Weights of a small GPT-style language model, trained from scratch on English Wikipedia: normalized queries and keys.
Each number is 500 + 40 x the weight over the matrix's rms, rounded and kept within 0 to 999. Layers, rows and columns count from 0. Numbers have three digits each.

# down: layer 9 MLP down (transposed), 1792x448, rms 0.111, rows 200-211, columns 224-335
# up: layer 9 MLP up, 1792x448, rms 0.22, rows 201-212, columns 224-335
down200:550522510464516422495507585484494565446417523466537552457486485463548462579524533583567407482472480528407514534494543518431513481484489482529475543478474483426548466459533549527484540511486494467533468461482467470446433543546547580471487560417447482470462461439488568390516554488519427476487530506546486539547546453475457498499456469532
up201:479551519499582493495412570507556456543547461544557460484517442505520482540501459517553535571486400486540493465491406539452554554504474502383496401473463465503486468479459556461498436505527543560500498505533526477542513480531545561489595471515564576584490507591490498443486530447503461498458506513492511514528539558494557534497469478500
down201:486475440464541517525604474467510479607540472542529502460461451479478505514521492492494557486501543414527418525397512477442433488527476528443486502557523496522458608503460465553473462509518564482498490527535496507439565496450528491441527529559422420509490453462520505492476462500538522567501569514550535518467553437561557499510512474579
up202:517502552544548429493485531462482535568451477485517419505473497484512497570489539510501565477526446518523508489483447486550554504438378497431454564562557553448491551525576488525542467491479523500524463476492497421565472477488499492462495481509471428536535449516568455487548510586557542459548503427513577524512462544530493448476447434439
down202:507423461524517519480499406553497441502493528479526542493547583547535585496491499513485507477549499518514479480508519506485536545512471513541461515515487543499504435495502439523538503474408521525458586501492547469482536502472511507517404484484499509618616523519486479499607508484474482565475527505502416476542432575466523509445518494497
up203:475567555540492475532486455400425525550510499555505478408494415521507496449491518550434476528544512488567536518464393497413523552533479431510428525494548511427429421511472561492482477448616496495487478478459479491468420457457424492451495456461514460445467469500471487536545543468537516437460478570518481506461548482482500525453534497479
down203:481476546491495471490466550560471465490490516490516447558500523522452463512488536455501564492424512539482503550498544470444462422535495550427566574599549460559479460511543476503468421471517497459503468404475499487553464513481562503479503574462462494469536498480497539497515448449473489577449406481489467506523579601521543475460440479449
up204:462483522499479513508514524515470464526466507515551484470540562467555420518428516528481519495487496491551504416466502539506485471515434416510564568546530456507521484489478520472500498493577496488493439456492549539467538460545487511517442553497540532519473559498470496541479507546501547439453475473559443457493570509486488501499517485459
down204:445385478456517545555473445512470541476530532476549460458571564430558462463506472532501504535476441503461431522480468453499509449544550522456498512518522533561462478557550499527405536531501484553483522446472436456475507486509481422564518493485489485512499457523488440503482569527517573527517485469423529509528504499471541581484452499550
up205:526509507494509448462491537538491513497455516512562462532554522519519473478504483474513502471520542481512517471546517491510504491543476466450496581421517471470468530483452633448486528506537474503544553494522480464522544513512539488489392558471446480582438507541512545491492475479495466572508472516459507534504497487463450492467506602441
down205:474452488554527531575477520519480471476514494532482552552499491507550546521581507447523510509528540494446428465497427530498525460496456461548427506513598489497460493490513473452545508496446430511535482578461466509461605444517476509439475478493572533491450555502517474522437449545460520480445481433532534457444529475489567517563463538522
up206:454430457501487536486574497546518530540512513492444436488512512570526506454432464484518557466476467547483456530540466482550526521460432491524506524453438513475552477505485444534478480497514496451434499494505502598484495496552461463537523524426540448523493478480521570494516442428526438553541446481480514474479506556561519492460461514449
down206:490473574417455560482551577445540502446499490480497495493492511492500528571452485514461501501558517507462549519519509508475466469464467478462506543537575529463530480499493417492527460432481505464517530440545499548450506430484444511507463529578557559468484520539445510487580495521488522468554532536521510525535531546516518508454525544463
up207:499547421506484488454485444522457502477481520488443550516431542502531522431482432531478538584499553514493534490484493466509533500534434516439436501496500489494542504556481512507479506521513481470520525551499468481521530492488535485538456468488478423533483519484554486501501482528533502486523509475525521451467505482533533437493442478512
down207:450500456488487505484520544470437547515564422465520516479501597481529495513530489505531547509545458446519567568452579531510512534560560544426459524453528514424479438491424503519466483519486454414487504505596506510448501404501540490531471489540514493477450508499478492535503525502615535505534524576549551586539520444525536381497488509452
up208:537445461439486520542507516452505504443523531482389467513537463556428583455505451497499468476470484594493543454529566532486516455547505478500541487497518535433515510524524541552479486524474547482473458509525551521524536495500454568464531491477473496530461449512515560481510583539515463485484493537432454500428472409484578409483471518543
down208:513518527596476508465466441504539502548518492501525596495571402545496525486464530523521493506451504495504449488547510474525541522445555497497452493538484509544511506469447493469496471492535510472504477569510507522485491493490511554527499500549500570482549485497481469544520458523570535452485487521535560466480508396504418449503473501545
up209:527434507475530472558529373510433535450510526527500520461431504590494501482456557474457567454519578522509514497446493471483479519464516437486607498465486562553439494502521448439498478537450477537533477522554570429499525459540513497480489456496499531475501517448409429469527594547568551445477463486495456542527480495473487584563479466503
down209:525469464538555432481428482647472539414526525463556433522498496559568437502423507538482490532470525495515511454483491481514533471522468461451477555550476463513474494532477489495471436450541516497500550552588493457548545455555500454449519518512477554464474485531550479503449458495516535505419529484443473457486556555529582547493555469463
up210:501505477513507505501480531430526505516455529503519484542540489476493454503536497505523524475527513538521492516498464456594444476506509467465485509509516479503429491515528522564526539503507517601488503527488456504498460492502502578456478532461487414546445521497475482436514462537480467508505483482476499509557510503497506469508460468504
down210:439541456434483532418518549459448465468492521543531467552580487516578486510555491473464475475475488550487503559492454521582398528463557457432395517544505514522490518492537523523520519500533558505496520528510567493506538450508534474507558547470465509563496443496506532455539489544489533523516538570508447525482473482505503480482552438478
up211:519501535449468468470490532339478517479508504488477503467532458435492482502505529513523578548567491508497484491537587632482501499545526554493480451429540532494524591538455509441523517462510503540536504561523440498484449545480521511534470497510459439509517523484502539529471514582500589496507528496554479472444501524485521543496479549522
down211:505506487534436478512540466471471499544493452495469513485480533522493503466546532553497537506504422454534500487479542462514477484441544492559483455480553540560449499481444479482460469457456537503601555429490474500452526474498544434497448469533577565511542434548520546596472517538543459480496512501496456408498487475511498505531485482526
up212:456477446554530463414568573552525515498510471521461475531435508449521449487474439560526551424536484564507470504556586518544585483513535549508537449462524515489498558481527500460520472495448499474482427512448536547488467493558460515540476534474573549477398502417467580496531464421487467492519431470484490479494468526572514542508526529482